config.yaml
n_layer: 14
d_model: 192
n_head: 3
activation: "swiglu"
norm_place: "pre"
positions: "rope"
rope_base: 500000.0
attn_scale: 0.125
parallel_block: false
init_std_down: 0.00597
optimizer: "muon_variant"
lr_head: 0.00378
final_lr_fraction: 0.0
batch_tokens: 16384
doc_mask: true
Each number is 128 + 32 x the weight over its row's rms, rounded and kept within 0 to 255. Layers, rows and columns count from 0. Numbers have three digits each. The size before them is the row's rms in percent of the matrix's.

# layer 7 MLP gate, 384x192, rms 0.0832, rows 227-320, columns 144-191
103:132173119109101110134114138132151179129128101115085062126174065185092104137098141115162138152127112135076144196113125109124108142179118116070129
102:158171151100125100105104109121192157139082102136137149097109121145114123176077106165055111123137079170154144122095090123125159105133052084131100
102:124102130089125139145097116167162145146179084072159126136191111122177123177144153044153136141135124096106179146166100107100130140197216111151145
104:136209097157130151178188145167160202122060085109169097157165158105112128089100129131221097088125107139117070138137065152117130127113106171090114
104:104124108129154090182121106061110123193063126144119123157144120150176163135109136120097124160096079109084095147098098137126138086146088088136200
105:112096141159128133059147138196047085138174138124157090139113147090083153099106112142163099147115157092105149152146166125121120093170173103098110
096:080115116116133176117099113110127143102155104088204120154118100119143166184129102064163115105223163072175110192088175091140140117178134102153118
102:175096138113185228174166104084100129096093097096092132125142097183168156087106120162134118095171046082153157124122131128091150132170112183075120
110:160161142126100110124114122123160107132122106104138154140202088105150152184162140084176135079121118154124139184110132098114127140096086219093172
092:181033147147094063138073143147129107121095140159140097160145138160120151112090103139143162088137087103137166089202097118144123111069113142087131
097:127139131119160134082155113051123069110115181139140102104127187127136108143182075145082139158111145128134147106103111087096136116131115119134138
097:161120106110135142126139104117180122141192121096098204146113173154100152085151153114176115141133144094130129137159149161151134113086115138113125
102:111149136088098079107112156118149187136124106148168134172099148103162109081111049125159130137096082145092100139109078098131130137122116126082139
095:124099123131103144131113136046104060083170175142112108123120104145084117177120142151128173133179110163139128123138180110146119115083138130103123
102:100140152133165108073076064184103183133142103181083061175105075089137148178122087158101120113143138129111152136140115100134176162102042152138155
100:068108114165124159125116065133086104144122107099198173101093070104137122080186112140065101089143102101164149102100113128111111138115090176071148
100:117079067135106119090063189135147121107147147147129182100132117134147073189180114107160160124138067143135105113164113100217091091122132158109121
101:144187167098104063134124097174166091060109067086107151159134080156097099138077121146112165127066100088125119131153101167125180147160084103162127
101:174176126133125138141097159156142097079126146156170151111154157171121093138100171126118178142151130160054119171120101151141127102171199167091061
096:110099167132129119116079105088099132182177163124127082086069184139123139091102071163078115174136135054098098144121102137096183136145158092134120
099:094090118082117133108156107183125139120165125119135191115148132009141035131156078117234179095177124122163084127175118079146124156113114192155166
101:172092151149128090102145169115094132117146133086070126136103128120076137144140178121078102079096139152047170167138132103118055093052146134145117
100:137131102112099126076135140067172142085133133108108156170149152124138139147113081067056147126148154069099163119156110125100115046130061092119112
100:104147133179099199095155140116169132135123183140137100126097184158192142147130144147130124110124124118083096105110127139154125176092138174166117
098:114118093125155113090157167083140111162112137131152103071104207081081106124137163204143159124109116119062086098125095106141161129183159173120108
098:188155174051139105103166144087073135138186127173050173143160136122113170114102092117110132088150109161072121128074122054133104133110172063118137
099:121112098147147119166122121145133135184126114185184110114133125122116198119085173146099140154138144132129140194082142071139118103157170085132109
103:127174102134120127060109162136169086156164091145153156100155126101067129144131114145087082132154093160090087115127140214168099059147112122175089
097:149077077138123143108122107142148152081163144118104168148142126121123185133181091161145121119133150169128136154101154108116106091062164113159138
101:109109122108146073122100080109163125151112129095164144124096153076165149124117137089132166123156129114118148105134139144088138110117140141153109
094:105195123074098180141174081178141120151104105179162143164188073109133142087040132112119112125110104148113141084155158143144124108140148107121156
108:083114101074123098123161120126102112099050169070136112106119158151159161097154128127096124086090160094150133143097117138131087185108133159132147
096:112170158129122086148087123141103157108136135120186152162158104136132117157092110146126070171181095049093162121170142103143140157147163146107160
099:160182139192112089109108080102138134127091056108144089167160172091161150113124117140113115096125136136103120129144184071135129116121110159141117
098:101189138142116155108110142117119169057078192146106097127134100141191097132117147163158127105114067138109137139112132113094114080101083106129108
100:135115132093105090145110191164122134144160131099107077133133124102107106158124155139122139129183125175168128163072069155160099081065157079148129
101:152113124140109157053067098091184126128106134157118134091170137153085190097181133187092082098123111210130108123085100153150096106169212096186086
096:094136185132125175151142158177136136098145210126164134111179108131134164141147138171134148114105141171157142109070126115129134114149203187182092
097:153097131208105076121094164176129106091048103146103114128125124081138120102143090139120137195130118132134119173135181145128097160082100161117138
106:101124156092164151106172111066156154170126138165128113156193130110176116163160107142149060073146107092138143110184116189079136069069093097103118
085:141142140134147100182153131170107092135168095166154181054113120075078112118140109111125174173129166153148106119157158095098180101116142162134188
097:152125139150122089148119115081083114100181156138111051146147143118138156119129187103160153094106133161109124160114150117128162130122152137110123
102:199155120107170141104148148157111171168144075121120084039155184157124101175115113148120169139125212114102143156112166127123093110141115096131169
100:111114106100114153035074096180125119110054086084097071058163153168036194152152139124104149128152126186129124162063113129079129146092162145094143
100:144087214165136132148089138063113119142164131164084095093108163146115158112146082164131199112103110144100102087109155103128126075144169144133060
103:138113150131126149140083074132112122067135087123105076085089079114116073096122098125144155107164148143110177081175115119114120150103154140154135
097:123100157140134120159137126121097163150201145131133143125137143125103092120132035110159140127095131144075052127149091123191085085116098109127067
100:078115129106131144131092113100139110129117115115117148194153129140178156119040073087136096076167114061102101042096140145155117166142152152174137
101:158083144105123179187099119105122154121124093070144134141075133082149104119140188118113069152140105151084160164137148124133086163129094164151124
098:181114092142126154178080110102121130126112160123124080159133116087108139153053072095102142085055168154144167084110171114086037133143124068116120
096:139150169123129095115091085098116118112153131141123127104136146075145142095118147155075145109134110038075138196118134174133130145179165117142139
098:139168067131147155104088124159154112095149097073143090166138105136129062125101105140144132156112159084157152117134125141164165136161129107108210
100:102109111167136095153087126080101121116138161095081120105147115130151137122084124145190128130135071161104112089189073145107151142111111149148134
102:145127121139144117164073150141154144092127130092102189203124117153120087130116095130091089125137128097120085187133057134176116137165127100151140
109:132140150140097144158154144136144070140101133094123152041150149119127109107090143133068116075131194109086164105082097096144187153116119143126176
097:147124111131079135056111136095099139183161100137170115150143172122097156128105131177162091092159198103136141147150142147100064161114161097141090
100:143172163123159130176129126138102091119114101150141114173127154191125127071107151211136117089124150169132123148127093155089087142124147138159143
106:132110114115125153119130122105123092113134128107169210169108140149127111102109128157127142127130108107084094149154117135089085173110140140086083
100:133106140122141211118178164142124146116143103123087057127147138118126062109119115121183134077130063124174147105113086110120124125134137159096151
100:080096140084170129119175101141082108154198121038143076095110132086043159118136167175098065166128110138107159089064142124112087058170101187107122
097:117108133155150060124121140164180130175098090103082094101103129126163144121084165133103144146202104138109142167063110069175147142121068137094158
102:120123133058173158176121129138143125105126131158154107081119112160122118094087171090107149118115132175137108159190125115128168176128099101120133
103:129139145215092123168124142136075112140111133139118144175165116105166102129141160148163147117096105110125171126175050089067136168136119207098090
101:115071209147070091150105130106118140129109151088142097151174136112137198121154174168102120125181172086135143134138120098114106144158169185205114
103:159117063097139110106131150141101147137140159134132126140160143098190106095086150140120090147127167086154142150133157131133112172140086120195155
095:095118098134066129132123174195110145134142161106104055144110149083135118094112124125124107106151105081145123203085141152137109075141137093137132
104:146104129157128113195119211105177088091076118127145104107106138149073109137111185151134131117086120173123075104092164091147136115113095103051183
098:140127108097130112114143127090134099168104101085137099128157121126173116141150129173162129137146151121155115148105118124186049062174155163104134
110:135148063155118157137077065106167124196125091155135115118173112145108122137116128113191103124129098137108106162086119144181080125127101081107112
103:063155096129127110121110173121150137132123081157121105066179155121151126086117124155126106064135160134105126078178156120164089075126123157111102
106:127108111110115136152126121129118097098118166128111084110128086155162220121107198096107139076162127172148168176098114118194111158160149126147124
098:156164195096149143182114184161108147160097115134155133082123103180108111047075070144137143082103134207111126120160142104164135131149154111134065
102:095152113131110118147137132209104113124111118132118181110110192161132163142151134080102123058111208082131121161136155115115162107112105128172112
102:142109095131100141100182133121056172085134068113077096139158182136133082128133090210158130111103142105198133138157143152152085106060093165083111
102:134165178147124102076081098149143136099110168078050075067125149095117166142149150062104129102130120048127123125118103126179126139186121109106111
103:116117185149149139075172071073100058079110115139138044088106119095134096134105114136137136101132049074102110098079070104189113087112069106084188
097:192102139160183095124125157126077152149117106172140066135183116094135107180065185123088067071112140135134185138149150113162169111125081172123116
092:186045106187178112138167180098132088138135159133166134160131155077098111111130070139110106127117135153119121147170132111144114136103125149136128
102:133093161100100077102127123094094039123161109103093108106065111087126143186112146157124128167142087116106082086094137164126152116118128072080092
099:216144053128107144128110140131094166125143111121168107098121117152157167158122140166124124138186159162149182090188163133106111116121122116101171
099:143088140125111101126145085083108159088149172132083170109145101105122167148111149125130179131121143155113131122095133145099056177097167080087096
097:143150111086105139112150121209140109082164158126123115151164187119069128162090161160096104141137196147148084099079098090166116190152162153111082
100:126116107104132163130158107073146108137129103079167148138114115106193185175120108163117118160126116148181119136141070117140158126147067131086121
088:131082114126084121090146133032104115155155123153165097131162110162155172148131144104147169133112144156113136125125086137170154094078061134087041
101:094119238093131081096133079076113123153180180118142100167091110146138089109134121102063100137150135173143153135112030135144146099129148140104139
104:108078100081102082126090126163156130140096164165171133140170153141093181150108087142123151105118071155129169113085137152133096127154164151121134
098:099065177110147105143145097125162111171104090125139075158188115088145103116126121168087140131202096133114088135136124089114092119104116113078120
100:057105132081121107155148037152107171130103136125140070092083180092138175093068186156185126147119186121101099121152141181149095126083082076085105
096:138109142112090143132145097118155109151101138069152098106133142123126140142119166139111114204167103192084151131185153154107173154088137158150101
094:110135102101111101144169182118132150133149131186149123142091134108095102165135124078119133165150124117072068154132100081125115154141184139078175
099:127143080122172108140114142134134100158194125170119140168102184163100155092073157126141164177147168134100119120120103110111106113149120105059152
114:120096176137130190111125072123141107145206120140093149128100129080125158160101101099103148135213113151081194199139127134139098178115145144136118
099:143090123114135171094135131145111107153140115119140094109120142147174121122128107090123163142100129152153093193077137175123104120191109179100142
107:169126186122126119160089164228108144097127124137127139120153120140167108085095176137170118134122105115119128146101140123098172082103170185138122
# layer 7 MLP up, 384x192, rms 0.0832, rows 227-320, columns 144-191
106:191125070146113138098140127103131158095080101104081071117201169126094133081093146080169116169162175138129112157129151151165121095117147178144136
102:114209148077061097114155159123212162118171116097115155103145138149112107147112144130161134080098109169084093114091105125122092154120122106121129
100:095086116176143052141101102089129129060149103104166129065173052146159157130085200133108098170125153141106134142157079065145167077162088166101129
101:154166158106122067091180134139128125142145120110157122105169104095193121158126112116120153131159092103116146153173178187118120147165078139097129
101:135124091175141170156135077067143131143135126151201175169134131161162127120105082117124154145116057084083121108136107150156139141133121075121145
103:085115140091137137132109147110133144169117094094116104129085168161154162126073146100084131114096093087182149138126109112163115132131115138117190
097:108132144119131085062140154156142077120108165175165101122148085153152095091117135109076051185133111167147133095111184142168172118102089110132135
097:169127136106098154112080160128114067132131099102116125122145146159143188066053109143148097166088087180090138121103062133095159103163161080100137
105:114150158112106081164102162096162160139185119113139161114107117126080171173068153165108101168121108126068111102119148103085128160085162194068151
101:125136108137103083088141154142157143173210091090108162153145123178120132166152082169143041140077130120149137181118026100098118120114137151141107
101:127131132126126097078158209101159147146135137154181136129109109083128138174143148096114176143109098184110065145092179089138057138156145041106101
096:114089095149094175086107163131118144052142113103145137065091142134110074152096147150204152174104105079104137086150180144100158126133102128160098
104:128177134113131127134193058093133093130176090150165175184190093148151151090110139102181154143037114172144081107178113136104105153130122113130148
097:137124119116101055154129139138173161202082156125160145113108154130169080118139135126083138097072130137131153132156147102150165147198163181150146
103:150084101125158091131116151130199087088148122133093145144137125095164132154106113133155080184169176098175088108116092130153125123119128127105076
104:159084152098138154073138150077103122178177177117106120124145190120069103093117114195165147099122170133173117128121150102124147148112160133111118
103:140123117150139137144143062106114110087071105108091159150169135179147135114061133152151159094181177125144140090139137165101053111193129166129099
101:139110112164097144073087114112128163108077176166053074132129090117105156160162132136110114147160136155088129144174080141152112119129171122109111
102:145106113089137178099195134138136155082145114131210100111173173140160099167151132068103156089128180131098135139121146179155115117143167168111100
106:146137144139143117193162128139088153183112133050050116120142147167118109157099144168135220064138186119107064109130161116118125145140156102100179
100:104138125133158119149129142123140130135110144072125187141124133155149167137150138104094125087103163126063146114103187110155109144110140111082175
103:112116124146129105152172153126108167105078140142097048103137121102061091166112141090119121061098103106142150206097110125154085164110124159106151
098:126133089133149129079135147126132166122122093191124132095134124119121091113094137083104150094195078142084122102124113086142116084106105146072092
100:139135200121082101099145112133123129146089126121120121117072102072163083124099189136123092135098121113118182132131046133060085086142140117101182
103:128133116189108165131155134136125102135141081116109157083166133117180074078173140101153131163105073122092130170114140127160123116121123079126078
106:072103137122115147119069119133189081082160179093154179149151162135141131248096175116103088136140119092131142153089153140130070176169094134139181
105:164171077094120049049188117147133116082134091100132133056135147141124109084100186163105100117150129105101146120130209074139103134083170173140099
104:124168109148148146143085128158175121114194119108086187098231147112132130134119107183172103159087096114142160131207128140165119149154135112161088
100:077135141105208130088090101122051114123144109202107121124121170163071092113130149122105148062086143173129115063100102121183115150139143113075165
104:093175152120152131158148156083153157111120133128160114113124112116059163123101150132134096172122123131159141166097120139113125154098157151148179
097:161097109168093072115088138128114095166141077086113134085131147144151158176133201130084134160113163123157070129074135157103096167149127187145167
103:144099168135126088128094144115141157173120145177078089147135087152135099124130168102146105171132134104129072121105129118135161125133153119092144
097:148142131125102106160180114103126149172098059179132152103082116113140138112159160089115119180174127137135138180136128070100125127095132086120136
097:195128088070116110122162059118166133091152194134148078113104109211126135077163127119102138139105143111138125142127161141120164094128097131129131
101:101147145107161113110162109089169137156157159068150099146090099157133159159096122089120079151056174084097039091134136130110092098084122117128119
098:155144052155101140147097111112110147117104112149135113103136104151072091165145122103135141119167103092178162114089123149112128167122065104151059
100:169130147081124148170180145132145145105103122105131118170164088148113065096135088101186146114050167147074106116118150099135134098151148130107141
103:123101178171159109136107149133137121185201102092115113075197134164126149151094117130185076144124169123170107147122099088123110116070131192108109
097:103117090092120089102152078096178155118083107117145090132165128077160120092118188079115136139108144091158073152163153121069152139120104114187103
106:132158155132150189131118166184063140103137144143126117186089122115118138095150111081118142089121176165161140157116195141105158151076103162139135
087:147174142121176185182178100122101115151158160126143105046160157052058119165190172105135117177163116121104131131104196124154128116136127139156140
099:100199141170076161090103157119124158100119098130114126099157117158137154122168125191110114138113124094146090060129162101140105160133081153123136
101:156170111114075163139145143096156147133126107151080182153117136174078059114124144134092096114199141160108200134154104164127156166085102191174075
095:157081108114122194076090133175145121155144136169155133135088117171095123184140116190133164196137224100085150093120096141108071106085108131135150
099:155167048090113072122145107100127110108104121166109145097138116122098165161093154099130070106061216037157125119116102128125150155138084138111127
098:111136123133097070188102122124059171110096116163100102122118122141081127121115126124125136149107113122137136076146152146171109124154099132134126
098:147158167167128130211142123168126127126085130141113123167146159112083174133112166122107139160110104129154098150069122156120095150123107115115140
099:153119062099072130125151175060101095146101123141096141154139084189142105090150122087143078141096131074110132089134204119117077147128131149196131
098:148120063111129099105160108128126162166110124159127090152101199133147153139116070090131120131162132120103105108132129175145122118120151105178157
099:088073147201105174102105103123087154091133140122121035160139079085130131154084092107112087108159125092177105134126127134131140141170122037068131
097:136157145152072183131140136099127145187112075109098066151059081137184111179174119110173190146144113169148132136135120150121132109135151123097108
101:139179047075083145166127159174096190118165101162157088166141089128167087076090145102123135131057072104131122162169141100197142150162179148123158
105:134127089146089104083148136127176120122160137083135093131139160146132118126167152099121066155063145138146133166177150115088050102130095098132144
101:130109126126118080093095191103176138120157132171127092127171151178167166099088144155090132126089126124138140161144136090105130181143084135068142
107:122193142099051104185065140094100145174140134148120096134161172168099090142135162121180188133154113120153121148181087065080106099058111119132132
094:124154107128110161128123072114150125226184073123118146138102153096127129117115118149111077145130135116137110134113123145098079114098158150120110
102:113110131170117104112163134162157142171114074158073093182100163161193099148148117135093151130111078144157096126120145131073143122065175075112124
105:046104094155132101098077129144130099136129113146156116115145191108063085125182127140063115117117168161095148148167152097077131126143113173085123
101:143119113104133139087185129182163164137151140158150078100120112154151068142059113157168104074142097129139117141129065114089161133055164076110149
100:190152126156162127114136092184145144140115097133097121084079105147135106131090092118137133114112120087124148144146117120102101069155111200123101
104:146172113171127084092093134066090140131063225154114151159154089062105153131101119117142144178171083122122110097173053115143159175139122173135105
103:196139066089158121108124078146130090148115140150190174131115065160131086089133123190088155135118136146138102085137137117149148164185131106138097
097:133164101123164127145120130086141128153151108104140138135172109157102147107163078094190086099142171136162118131158097169093084150154121145160078
090:069120124096109128110127089148131160119139122142126137149106173087117106073116121100177074109103217181120119091148155144196163116186107115145168
107:079080134131105118053110199148137102090136169145120137179084084168037114115145086172143070157138169141137085083130124092134102171124137129160127
101:115128116108109179142162114165093139114196165182147115168105163109113114109131070088138059132118114131158124134080164121087151092173192185118158
101:104148109066148111047122111127181115094145103142159100122178120151152188113146135141157096101171106137143108152112129105124140125138137136076217
100:094074151117145087118128139135144118128152155156154134124151113044174141089168139145174121084164115176105110160188110158146127079160101091173151
109:095191090115114180136150121129061102116139151123145157134134121146150155147092092115176115063125105105110086083168113097195175075146110166147095
099:132111160123116081141147107102080106130166095209035169112137115139091140161131168133082149148119117114064155146139171127149140102136215200107205
105:112099162171148134161102159120219087134151117116106199095128109135120122101154140144133138121184178142109064135120136150197132167110165207098112
096:145120080113114162120111095073115118081158153158148158178078141079213110134142111082150077134063132163122138144150092160120112143099124154178139
103:062132180145125164166056133134091154149120057112120119096149077153130151104180172192146093130136119181162069097116142107099137094114137123109083
100:129118160096133198106129090152154108114141223154132091121129111142047145132140158102168141108081184127156146116115116167126132166108168191139091
101:152104118154113091121116115114151110138110076112150159118088110183130109118112160174099154122109100178166150137211189130118167112135139151073107
103:145128114164171142126156175124169089149127139135130086156081072140145120159098160104188167182125161077156137085100147164141154148062140096154157
101:120131172104119132089128114115118120106143129077180145165158095164150104136155109111140142163125158111155180153064113154094136077082113138157170
102:126149173083173174132156174129064119078124105075100154117170096116156024101112116130153114140082127083150193080159142113137171134099059141118050
097:135158147100043050085129114100120164146115120092140115140119092135123170168155110155183075120205131119085142083101138151085124138112078081099076
101:107109211135156095132072090117162157108104136150137072118135113156132131159191132098150126104104058084078137187088099139118111145144149082126130
105:157127124146086111136156067114149088155095108090152150108181056145134117162118146140132141106116096150144127180071119129117055122106099182160181
093:129118155163152089130093173065146091155123094097146173127185149059108173087084150129124049130101133139181084140139097157102150148155132176154158
098:120125147121120081123093131181155156146164109157134168192168232143132223103140138099169132128119135104109172128114132175093118177131105164125127
092:127097142082055111169128120136121115154127148122127080132123090152069151136132128108116130114092132124163144103096064089100195118144106109138184
096:111104160135086126151125150122160120140146148045152099142122122087109151146135113071100123086121118131145192101189120125122110160154135158141192
100:126096134150140073073146142148153115131109127094138134161196106135103163106132122103126127148096107132079144163127148055098127105128137114132133
099:179092170179106084084145122135156140095136129142180070143149096127123154110140176110145147114126124093048089169116127092153145143163185145139094
101:061073198118153122122125147098117091140165125090099144141116070186121104145166102140166102100085142105188068121088124118072159155136158142132094
092:084154173204119073163123127168139167075101149180084164129118132145104169114151173164089087121148062106118118050063077134140127127161136109121138
099:109125135150157119159101142141145176116172162126148141130157102117068151119100135104104158160119119100165185190066096175147205138145055087162126
100:123170114110099151134087083080092125105179106126149132108118143176125154142121129168207161143129189166096092110118143088137150158129123095170159
107:119096137116128109131169150194162131098069168114106080120163110146174103172155085164164149063126118126154128138118143113119165065088105126150104
095:147150139110120172149058142066152102132117167101176118153126171099112179126130185138095082086155109123103146073098132131059163099144148132172161
101:111147155149132114142106130141131121093119107098147164141089095084113149090160144146089135136076149068107108108147152100162082163174118128079171
# layer 7 MLP down (transposed), 384x192, rms 0.0374, rows 227-320, columns 144-191
106:105088135151076131148073116103137139111116139111090178161123140118163157115191184120167078146147086151131109108088102132140146148097133204120092
100:114128157116159160123095178191105169150133093113169132073083104158114122164214154136110171140141190100165121091182125157174168096127164162092135
101:167131058179148129103087119113151140151070153128054123176096182125117092106102077076092109169105120134106098117134122031118149119110171139149090
099:103118139120146163075233161109150133113130055138133088142179136178119124151088146126119132137133150125133165179114179104121104125143095098106135
095:126170158186167156156175117144146110182079133127171137080129118124199095118113131132142098159142132142116107128120152099087129108145077065142124
099:200138129181110146084124107119178148111107119107134118137139144172167089148130111094124170136127167176123118051126108160063138091106148143044134
096:140123090103124169108094141148136115164161117101147138178192139132144071135145097112146117110155054118133172092096150159125152119135088177067128
100:121102149150165147134097135129131179063118123126167083120164156139215166156126107176170083161162066117140187084112119149161149134104101125137143
102:152130142126108113197131126104043129052127134095152168164100132181090141139064131157142185106089134155145122073169124131149115146112134110177142
098:132132114132145107134077164115112169153130143142159094169121195140148140109113093112147167115130102114146100188146098158171115122131131102134124
101:174142142148155080126165073141205126125176116082090145163182144105167156159139074098096123111171087134104083125100166125111139177090130146083120
097:142141166126115102192094111167133138098127121143119135130095103162148128131137089103151147127103076142133081033043145125119186076152105136186161
103:165100121162140137155109162166094100180110135121121137170112106155109097102111173150146086107132102127201105144141161141134069116094116159094087
095:155120097097090096122124102045087054068159121144178133121119150164073168193140117107115185117115117124113135132115127149132153138109147104132128
102:141110105154137127179189130136142128192131091132171116109133134191137102124161110075090063112125149144182168140156132181154139126068155155164165
105:091085117179135184141116157170154161131127101155116138146137131178086147118133106186139110083140162145159145167172116130152161131093179138139136
099:161152132182128107157095151140157060106096132122127133148123132092124034031155069108083150113132155105106093152145134074132138164129102128133147
102:119064069138146102167148145155099086124096182159077153121123103173185119159191155126151154105124133129144149137101096111135114072101082179156071
103:154142076097205138133128133163194125088104159115090115158115174144098107140120087089104063088178147149086100153195195117135126163170209111118067
102:127177155109139165112117096082110140130087169099125130111134066129180120129159120137035107121178097144184149124112131103185144116159134092117159
099:103111099181162151112069128145133136159077092124177129109099128088109127130171131157135138109149088027131147155155049147057089120106138114123131
102:108119181160090139043086090109141128186130109121202153101151078101141153115143154109181118146178160063108144160144079157123111113126107096106165
097:129141120125095067128098112122127137119151180121160121146101092151086204163171132156129126167118119079137161137149120146132089132167117083184168
101:163152122021142183108157125125159189141166168164170090142123142140143114154125123174084114158110110125110194126135144104144098114187142119112126
096:139094146139178128133116129144127117207140185128069113106119120082145138103172193091128132147178081154103130126101089120153137126136083145131165
103:139102137106118096083140179096119123154131137120102162137093092140109158100119128125121135171154062128133105139136121096123120178122149114104142
101:160157177157136062094147143123161091164124154084165127062112179134093063121106118122105122120122075191114100154182136104127107175164130155131119
103:112101118080117078164137124148086147111138110091120139097100126077144105164125187146145165143083136116104143181174137146157148129096119166126118
096:072108155122081146138165104139103058077158208143156119146091187130132082157190126076158145161137107096080102144129164117122109138142128033154110
102:131130175122104115104079155142183159143184137158085185133142129108161153108152127170099096151108171160109099165088185162179140113157124148136105
095:104143124154118145177161119179145083126144114164135075160166101156106163116116091100134112166050157096116064148082122099050119098163148134062130
106:137133090173141115126160116122187144117131082158119134121102134100096181096136113162145086166153162114117130087159117131175124141148099192129088
100:167145179118063125158120118086111078118170155121148165159139135138147109244148157113193117098109092143128123173168097112109177152162142084080176
099:091099214172133132094122154139104130136122105096101140117110146139131040108067137141130138059178118121099130144100168118151073095186088083119139
099:116111141072124132160170123081143151119129121126171200081133162096079143172097125101171154119118116137182124180107114154145175129136119106133178
102:090123158116155105124113138137123098174163145144163153116150184116146155051093085179101175179147121132105122135082081093055094141145104139181115
100:220169131145176097109138088165160158071108169141096113102121113111115062151180116135119142146102112144096188190170099081130126110164162128136142
103:159146170163117158135110178109094076125050170117203069167161109153124076125158151179170151121115154128126172150044172173158159122198135098124122
097:134179047144086103096181099104074135170133118131160156153133114099154106097150117175163096107084121071091125119111185134139138074042131126158161
106:156107106157101096158160131117158147124135140104168119126125083175142148093108099121121182123148162187085122151135133095119117148123157209121148
089:130090133167151121084136088174135129072133084160099085174152141130099165136095129132111135181071112194150121217159157145061057090121107129106173
103:093170155155137114131088121083096157053092119093095109158126144114166081173076202133146135070143126176108138177184160113124130137134104123084092
103:116120098084117155192134101123092179197135150150170166176135155164104107126157167181123106088125138129126071111101139117124161214184137147141123
098:157153128110132122132121114148126083146148116109138089134124118093109101131175156086121100138206147118116158117157121111158140116154181151142123
099:134182134187168149102073113132143189115139169158165115136075104123090088067106171102172115095126134017096101075113135163092067142173155128128142
097:200135099119182148156077138101199104139081135103111157145153146121104084179136124092112110135081108101111086124074094136164104106101125113081077
101:116157144086165164110072175139189078157139117183166147110085162130119116168125121140073162130139168090161169118111114108114113127122133163170123
096:098108124104149135162113128060102123113168160108142099124135088114104188094160197082025068136113171199157206131122119128127135096139101078150172
102:143116141138115126138108161104135141109142148082108125102126092110156166110141102165143089084132160118180101122124094091154113161082141152112145
102:145099091154128117151107155110095065106098091160113152105181151149143159158134130132131152120131126111130140121149122106027108119199132153083102
097:085124181083153159136140109125070146150088113125131091141104155154206171114164092191146146140153133146152171128164166146172136164124099110073158
099:099132113128151173122170081138148090108134145161103133128108157129132114154154135106139125141143162142124117073099150133139122198147148139141171
105:161094145154177106115114139091088180105124124164104171102111143127117178152107113106058145157151149161165167121137090096086120117068138131153115
103:128186130180180205128155147080125148111141174140101178072140167077153088139131125099136123125160098152139095149132081149184134137135115120180151
103:149100103171165137143152131128114090095156185132110125155091138136116129113135099148124197127119110153121127119154107116116137164106171085146137
097:078145078150145139143057126102126110067106095152164132148181164117133108089140147125147094092120158108117108139160124107111105124149102183130124
105:136139102204086122090163177101105093186114114140142133081164058125104130125052137097107097105083179127131129168201176161155160111158143190184181
106:133129178166116160176179150144181153076113190140148163077114172128127070137152149134153127158116175067084110156167163130129118114169103119104164
101:141075162125124153144163159169145155063140152148136082102045081115166139103091138159170192103125086160146164120098071122149107159130116112136130
101:165105080116163120129106099111099107179132127117203117239125116113091135134184160149070130102141139113138160143119128124148139145142139066141193
103:128069126106145095122181088089171118090177111212126181146120128198136112111119116111168091115092127149120089103074122151123125164180129128177156
093:185128119106128116131073140199097130101162180160125065144118137165077114149132146112115116077153094202135169177134120146166085112156133098096034
098:164129130103132139087144122135149198140069144171057146142121072118048094142136121163085094126086090125117120161133184118131125126082173181132118
098:056092129198149201083161096072164068148149071119080166117149109114117129145107140105106146116205127193107127123114160085117121201151161122135114
101:174175068126166101135079187137136121091129104134150179114151147183097102092145095146145134078061124110087138127123211174031073107150134097165170
104:100156185139139100145062089161181122149110144156189138102083150164142164159147154123138117189109114102111163179190123126130138133128039167155125
114:097157143106117181034084104106064145107123090150140079099090144180145127149092051190184154163177122143123112177130177088151119119134171154111166
100:070117089158154150099119127109131103114107073133111136177175083120114211186130113137139123141167189113147143109092138099146091097077173155102139
108:090141106091099125116170048028156094136135148123165169162110122155095083147153100150110123097138190110124138191157108067131120121125139118080110
100:152160174125084201090172137121125107142044159146142117106157081123108088145114160150096143152134116143176103178142113139169107108143108155137148
107:133142115162169091166138159048120103131127075155112169111101082105110074087155111136086103140147127133126141197186104175223142109105112070136135
094:159138136095134143149108105086095094132121139146106131152129108106074090130092066068169146086093138171161069108156123167160118171107091139138114
105:157124131113115153069109104164128116077112071140140075106142113109109107184139133121089152127130123121148133114126130093147083102085155103172140
104:164151121091172115123085134071134187134182097102044093126094111185166097092074101199143136052122197065165133088128128130078111135110140085143139
101:199172122143122211099104125100165189119133090145166157084149135076179116081117194173143112139130087080190142144124182133136180134135120089159128
100:129146100108111101147115141137148137143192120089150157144112109105123181115094101120168118140093137104171157124182211160121144148070066121128162
102:121120136129135161185153158143148140140112114124102087103139171149103102111138143172142173165095090114121093158139128133145112185156130119110180
100:093145163156115118121127104100214128126163103149139123159112206086171134093171147140107122162183109120119159184149089131145128093150149100146052
100:103115107184097127155197193142119092132139139139108159127195102116076077151116093130159113101160090124125077146139141140133142100141112104142132
096:098109093178147101115078096067161113108076138102154069096111127180155142117134109168159127079158127110139143222144181147084109191126115123077182
105:091118139121119073132111107152152182143113123177139163083131112125142170090101072117166166171158129087153149092098168122104060166055140135158149
097:162126153117112163145088161113058139102062151163095091114095160129077195129128127156095132038094097077149135105092123146101076129129183084095097
102:162173177138115120115128091155074139098097088154145138069106201118139095150144089119156088189154154132150077123171120107139166027124104150125154
094:077134147160153106087116150136146146112081120138085158122158131103076139126176126150122099109140114105133123085130177097169101164138116093159103
098:145114123184141173164110141151150107139127133106112097099094132108107150102086132127150144136146087078140133101148080121073125174177130126184141
100:149147132206132117139140087159129062146088146098062152153070112132172126099129152108144087176160138106071190114173127131146202080147101129061129
103:142162170141100099150141182156117114153184163109099162126147142129143154127105178118105118078084142096092129098120126160184143141146153176150157
103:085112097206135079122120052078129100128143126109141052140071148145193118157033150128160122086119116154142115118134144112041140153137178123120179
092:166096140117147120169109121133074180122163150143182115135146100130106088144112134175101101167198068122092068123117188121134198154141166096080140
100:112113112127104096200202177132116089151130124162207124127107162134116097130120123134089102127121085115133114128168166070153158148154172171162173
098:160143112231096092107127149131156126112121088144075140143114159166131128094123076086134171102175106129123116149124150174176124076131143137140058
103:126116161111152136091105164100177122142068161093166142144150155171090124083037093134075153156080111108142164139109090103035112089146139101108139
100:176118129138061135148152090148143151180134102083178128159116090193111139138169121068137139101143122140139146155099140100118061085087099179135211
095:166115198089137155113150118116167155184120078123181103145112080072174173080125137154087097120189135164118112153126108087218190149169115128099129